config.yaml
vocab_size: 512
norm_place: "pre"
norm_eps: 1e-05
rope_base: 1020.0
parallel_block: false
lr: 0.00334
beta1: 0.9
beta2: 0.99
weight_decay: 0.035
batch_tokens: [8192, 16384]
train_tokens: 116600000
Each number is 500 + 40 x the weight over its row's rms, rounded and kept within 0 to 999. Layers, rows and columns count from 0. Numbers have three digits each. The size before them is the row's rms in percent of the matrix's.

# layer 3 attention value, 64x64, rms 0.246, rows 43-63, columns 0-63
096:474527492483561486504499527465531527491592509523477454474431367443516457448442447509530480451487507522507453537512452565495555525565504508541422512508506438475479529460506537477543499536503523
086:485510504561418482505417502501520484531485539548527480515505514496459497478468444544468550531516450393488539506486486521532478521475542550527590448554397504458522460452482507515488424505512555
091:448462564550491464545508465502490478484513547548496500504443462406517519481527508482469550575450496462490484443471591476494564521563503521578458488530555530502473476502526508542509414502568545
091:498457502453528473507586493456475501484414473539568505480515581575469543472545452478508482522508504575520545520454548489507508518536446426482593501494553452532433471508523477521486550519521464
138:524537468491525454525585454512499462473558485517468496496450538512490477552504488506492420476482514488575477556402527437544582513505521503465519563496518562474475420564572508523509541514539506
090:528448473516504467567516505520529539516468482523516476510519469588556466544407504493520513513510439507522507569571472450540611469568536459484494455512470547502537478410514468514508525483488441
098:547433556485458491507486476456510535415464491412499499529519578518491493505468553510528583523498464589473570504475474515467533536451465489451514523495560487486470540458469475456500533596485466
091:551446436475465569509478512478534486536454476497588510505478534613493526524527544468507461523538567456529519555525469437501528543493521493412562479523468480485515467427481493543514569479482481
099:515488414482509498548539483517502506610402462540553517430481526521516503547548490496472495437519474426493532544519495479528503485490490432411530492543479418496488425440492516507495480486539489
097:518534554519537545454488543484510549453511535380438467487526460458505509531514456495576568476529560534505491485513527504503622527494440509474511482492482482518483511532576545523528491516418516
084:489520564533545477523516521504532457580482513578531449457518564502547533564516479426560539490428479549492557456495509521493556535539514516579504522530498460471548507494504485462546543494577562
096:486462491472494529411491489523482475443563526591495479510472479475503441512488516494515491500504597541521510398473540505491451549553543396512478483499576545490524485527496502475507488418440510
170:543540454544542494561526456525459454546515496531469524514432508500501449546486492510456436497505500432530471497433528439537563527491544505468531571473474566472462372532555489532499485519521513
084:467434542536491511482503518522521496419513469493449480491546514506474541445537449498576537499466550550588500410511476531425482499534469552526465484434571554426531518504492520528544482557503499
093:521430441486546454527477510560477520493575476506446471521464503458541460442511475457427507451518530594544485475509546527505490506464523439436491510504496550553453394554486495495497432497477495
086:502498485491527441496465505512477472603466481538532555519493516511528495522470426501394431471486499461461523499537485469567557456497504527476537561471394466535455525492499454480451488424543516
077:462524500558503466469539473519533523469507472570478453453393463438461441459441520495528482449467478489536530516481553439486517546594505475468500496530539576491584531524475497522472492467459549
092:507536512416462488420511492520555533424608550592460484476548550535514517526539552513545501470508493543521468496485536494457421500453506526553465501511527518463477492487498511490526498594535464
090:487502537530456434459498495449510454527553515511586464541526440419506506490490478557515468631441485456524562506500475488513450458553489533488475512535461542484489502569478507514501470523490587
090:532483482499546448544514444528498501526510445538525532552563441598487478525456441455436445531490591541530492460472546477525516479545516442512493487470523541570525583575468482495480498485496512
104:480477488520476543532454525505520467491367503569470562507534538496517502439487463490545498518520437476408504503511456456530483530483523552546557507496448436480502402464471496481494560519550470
# layer 3 attention output (transposed), 64x64, rms 0.222, rows 43-63, columns 0-63
095:496543492491455448532568523563465522502465521530502532558555517461455549501531564541465494534493496503523544451472568406484470493496509460482553452491496614539564475547488473532445471515538460
097:529536519430526472493576508474492525533618469463512498492508519501551414506542475470527457461460538519507482480501493504494522487483439470527394536481559518508470575551559492497487560460539438
114:473557435473552504470442477472496479469509499421475508478545509543450482482513485467489537431494509522608522527537453523476487490473508472473545476511478545447540500550543495435526589505454392
100:542512486554460523507415510509505436502498496484426532469481498488503467529436526476493539525489538395415433542566434508544457477506549601490433533526462508476517483452515543499510488509486507
077:498455483495576499509412488472493528545466517514505554471535458475506518506451551505482566488522586435452553499525489453458467515454518555576490523529460466411439524504467476529495457493568440
114:500513522480487567450556476485468504575506470465484555480459526434433573459629499508521476527473526523471488447483524520489406550497460544554538568496510450510509470533465535500494461466488515
103:448501459500537543469557525547520412502423505541506481516522427526550549489525453529493430471549526490521467487558471527563488427533520506534485476525494473598505445514543529547478495450459558
101:509495556504537494524565517503473556573536473509465548459513539448463474526458466527521505516471448490419479459505506572522478484479437573585419547491464465535450531487449527466432462545502482
111:516487557515447515528466524471528482547599509465450496566478550485466474500508501512582491569489470479379397480462479475501475494511471546531494527482476494537493535494493498516406493575483498
105:447513481481482466515526478540473437479415484576567515524472504543511515461488493485446429529482439549514506510525469500452408461509590453504505491489498572531548521470432422454529515502542497
104:500514432513467516479446484435498563428525492477492538500519391479456491396534530548436448528500527489506441576543513552519449491522499480431495507446517535541482517516540530523451489534475472
103:478547444492554454538464470488468574486398513429500541481535459499506573536504503434442531493484445497549527560525515522486558470428456553488495542512475493423452453471543509524529506523535503
070:462466466475560488498433471453563507539506495528494536462539462496495516525486528501521568463524559453454531535507482418479451476475460554574458562541491458419435564511487486511475474508560427
123:480541425507546505488503473497470532476463582498560515491504453535529471515472529476373506462496473479557583561548533515535520507462549478497591490521503513545454462522528510458534543428516473
099:441508538489492529449492459490463442462442568471519556497511470540476539552482512490563513542527431441465516505494452459500494432521523536521554509524557430390523555470535547484507561484484539
113:511490567517432531501510526473569503493590455501495443490496531452497501465537544528623517538511471506421422509477489519465460527551502522488426475523540481470581547507486517528494500547441513
108:547565420432536473548468501507474517500492528413533520562551503488448509517516538481437535508509522460556534493540478501526486508448478482562537477489510454452396435486487480504557553480541437
108:473461515575529505502477531481403459517444511437528526507488368489551497470454458474432487522461545496553564501491493537507568513461530496461553469450519483557509521518542505483528483471551547
110:508511445433568549528555491545514582496519511526466466498484529497458450456512529434498506398549531532558454475469532556492595552478527490556510479498527515483532483473540487468539523460549438
095:495520495530482564453495534478477493470470504493443514412452540412460538485522559520567546512518451520463515522586492547458492552494497544492502546475505477384491423467499506496544496472447546
094:548492494534484448501540471440506497531609469494539452442464528531529477516516504540502516497492525442511460508510514536530499468567454493425427506528501551607519592506526544573484461493476528
# layer 3 MLP up, 256x64, rms 0.248, rows 0-28, columns 0-63
106:512446501523482452510494540494499521518450486455554465533472596513491508500605468446538496521502489527519510484617455521500495440491426487505423407553470506519454501509441547509503503506522453
101:452473513486591471506478516563575542582441466504489571494466543547526543458473493503534507512528480507448507538537417542401584487506469491495496520565472508467477538527467495464520496550465492
098:539541498436575562549515532554539529488513531459451563578445452515480514524459462457471472561542553489483542484501522579490550503495444575457494520489509489501484464428519494487443469442457496
100:520514489584500477528466534488513539553406559469481507555441513451484519532521567464538518542487508525454541552478434448440461519478500589480525518516514491519460476393477446450474521491480495
100:493498530528537535522525506603529498560490536482446527581548490415559565470522429461489541542477506450487517496488468483481497488447443532498508458511537488516532452435418514443465519444551501
103:594511498461485489410447528560515495457519548507498545560492517458496548441554511481448548456489489532432501502514516480421512463516414473484469468493555510536526481554403514454462511491519521
109:480531520469533589533470509515507514479478544506551499544504522530519564517461569476413475460413522549455450477567505513465560547577469504510500478513569526505534541474510498474398495463496458
101:499545471556547479527498495557580499524539568433496462574490496508481473517498490540446485559350479475481531483528493514496452499532449476463539470460500513510567517492460500482452488422476529
093:482420503537438423424421470543513517457443527558535550570510529563519498461517533470469512485472491425474557579540534523504509482485464550463414506521501504556489479476497518498493470506509458
099:459568508501557557543397494460477489555440495495538531496485584438488566454498481492454479522499534468422490463522515515523492500503468546516526413490562428537506508541496460507466545462537457
098:445492505517519536420505459508504521460454472559506515521493515546457549525486542571413485470482506499424515456557484576431501366501510491488475484512484505505564478532551502484438524535503528
102:537536473555480588501450493536549501519498505532459457474444501507499541496524463463484430424455573462509514483492431483563446413500464520502396527534490510545505524456493530484450540494484440
095:434519464468465466452458482573510523564496534473533516537472471491470482466532498403544482522433477492467493570457439500449510477467459504512494518465520487599492561452532474421502431506553508
106:463482523514517516462408456490478559514554527449554543489509428504431498549520550491546439515502477502406487465509484500425493452558455500458557419492526505530529440469531568521482522503492472
095:566477430576506493500498531528491526467436521530536509522489527566558490464553499532454541467518477545523506492574444514452527510561421445496437445510494478541526554561572487487437498523488458
110:519536436520492526471466511541593538478419521576504536489527529551543569476502510552517461506536485555431509473576489491538488544527493523523475467515559507542582476458509474485439511531485416
102:543490511501483476518467548539593508522445586426485463526471581479524552492517520461585510501488532516463529466526515528440530503482475462497563543593514517524475533502483564428490528467445533
097:547478549533515576440496508506527493536486542475528535547567472457544575487582450492521441472448515542544440493485491506462385470516431522452471504536522536471450503443478523483467514479496464
099:510415466515487557547490529491511548535457632439487573516512567487508467534580456460540475494495572486543541523517506513504536492541523482402485489549473492497472498481500527492515455514444524
099:527416504483504521527462538541530492486446545543586607509558527535479587543521496499481480515481550478540499412538468465515494449491457503457447516516538499508526513512473459470497449559485418
093:503535521477539472571413467505498581536475527444510485495509540507501526475470516521458515461504523548540481483557513546474527517509488610489501476470584428488484552419505574494485514467410486
099:529478524459564461557467463495525501462485559495557530500484583540423520505545431464498498485565488483475518457548456478427411466510504494412540469496538451545483540476551500467482500546502449
109:460538454538520525443415497534548601503451564462461513472498433482470528514515528449532527494487514444450540487445474548521479515474462499536490551522478444507529564424458521467459509552563524
090:484515486437544466519414585540583520563450552496506461456481473498471459451597459516528456508472436502475521511511495457544446486550509537484503469531508534462489429493502472475500491457472418
101:490473460490499562539460503450509515500507574523501487535486451517453528444493380428531471553473547507515457498510421518555521493518459551487539462550528443497517556501522544544483436503501411
096:472525478489506461480441492501569519510506527467482553537443525481559571426534442461546479551569512476499455440496515571492488423544505492492460480510537468460576481464439545540513563539508448
103:476480445485490517525507444465602530497517558501544546480479524459509514570522567492443471569442528552463527475540505451490476493462440515397477498542499549546567474471494521491474571538475486
094:478437467581535450512474512501497518442527531472524552557536543547484552476507508478467441491530527529413590473449471453564532403460482563468533496504507469511454510520511504494486484420484531
106:467494541480504570435514561536521535583486494561440511576500523522505543523553505470467511530480450518519498471585408569473499462495516469522462428578469509456495508471490563470499498501555511
# layer 3 MLP down (transposed), 256x64, rms 0.249, rows 0-28, columns 0-63
105:451524503461476453521502577486436518474473480582476540542456435495455442539454452479562480416520480563521496516480465482486525493432501510397471529455528502440530486540524569485468497517498466
101:543508511537436529438501518527444448426541503482480565505490579533476538482440566502476538565527503525509527556502558546540511499492514437505445485450570447556553464444461543500473458476507506
097:519529484486427470500477500531464421489484485589509464498559511483567441446428489474474594525493492497529495519491524519454438518497565456491494507434496521466504467436476487522413468591481487
098:483561528555508550502524457432494454466565482400532527506549580546501477534517494516469498559443495540465581522460528538457550536513435476542473469502517519471493519548480501482434500512473581
113:450467472512479444531506522437463448465492532584468571491465512525529566574499575530500520469539586486451506553476515485444520537468571515465480535472447472574501469483521490517436540531489523
112:497455475529503527536544413469485502463533480459507514455508450471464501466536561493458470488403504515585472552504490510457453531554478523537562546514533452583494454486472450533541584463522534
105:436505464497519489533530516489483492470490461531545633543461492511439461557520463490517499520539507448543531529477436541535438502472480518489502546464523477512476433428473537450545546587475557
103:482507492490488513523497521446479495457456533538529585498520516534435533553514404501531450489543420494489531484539487459509479487441560583503403536461469455507601523537528508508477475494459471
101:461527503487442528507476531516509488574514526447431501472544512468570512505570509537507464569599570503461422503455525527516487550536499500562581422521475470520509539523544544493480550522484508
095:574438475507471513519517532560461559474460498519529515466462503555493470501449526461462481518450442482431478483563448492518617542511460453528597550524497488469520461475549531569520504515509503
101:503464531532513505478508496476547490540419430503484453454442548513505415580514418544496533568548512524551533450466526495445510573465498454457489473504548500515479520549523583470552501461503512
101:391494438497538490418559492503432526517581527438479491490557489491535453520540514501523506507498528509503462490594503594462495517524544551527543473511514516490442459501576558530534515485514494
102:543474493502545450546517505471472527476459481435459484499506460461520567546497515502555539484550463567501544443512545476439465534561449468552539454464573451499490438503568491518481529511540403
105:476479489480525459448460475465519483503526565513541482515466493504433477558518497424526384508555490542509531454493488540527488510500529481458467504459509507514466494533565589584596434521497546
111:499484517440486445516484474453583483530482438500480379502451514479532539523460471458434558462474494526512517507402571528592523512541555477477479509526452499493491471521522549462523515473475540
109:535441477560505449517500438454569507580521499532484421519498569496517467502448468475453518468540504517502529578486574490503509550506531484527522582411540459547495538489502564531556535489490506
104:456506491403491455507428412458544487442453439508458505427535555532493511531488535512480523541481456537497543492506509456523468479605488446524461521503445539473513448546515494532465441534494539
098:433474440512485505519511520473477463487481415457458512511551519526580441490475476517508514498470477441559452459495496498554553558479509483542543536465534524542444520433580453557499538405509482
090:423581484507550486481456546525532534461506500502508544534528448596534508511480532484544427564560490530427446478500535492511509560436456462485512509504457548453480512538495498583488528518515431
098:485503472504465466498536480510525481490560479585497450513514529504510462457482465471491502475497435501437460619422539526561439491481408509546475561514432493505503489439501498469458563465463540
096:496439487505451505487540559523439527447467561466454425500493529471539501471482535504504494461492597434475499464404498543468556619488463515494556501570482505476487479520480506496504483545516543
098:485497528486528514468529496532498489582468439600471533530502487475543495473444473527527481516474397494477446501518456505553531458528516476554478587460426588489515484460559532491515553550513472
114:497489476509469506591507544517489426566516563478550491569508512486454485493435553501516476521476585527476472502505521509481464515530502469506499532411478451590437424504553475537542552543457491
090:502525522454568406459504508526499454466470504502537453488485456510468510581439469470500507535554464579430484544507496543508564515549584543535510481514430457481523470562555487554513513479509454
097:503544583581468451581519509506512490517508491510510484375593516521554457501522529531480528558494482426524585502446483512503442500536534508449477488527512511503530492520513530418519469520469506
099:522477465501518519511514465442598490416547536459505390582519548543461533494525473466561507487474504455551536535499520582557510470498508446492491540494529506477531457461568544495513453528520512
118:557497535574466487539512499514471445480532532508567587453564519543572539508477489478491428497485471469519456482479585505582518535567576491532492522478495437507512533511439466549476514483543486
094:449534452473444522496505521521483512607496550509556474486519434509519508534473606584465537443480552481471502492553554477508530546486465500539456489525426497496433532455452512511550498530480550
113:454503495475484418437537494523469525504554464481427520453546537447465464474517497473527540551475534503464512463549556508456507532500568451468526410538436487479520470415469509465411477516524462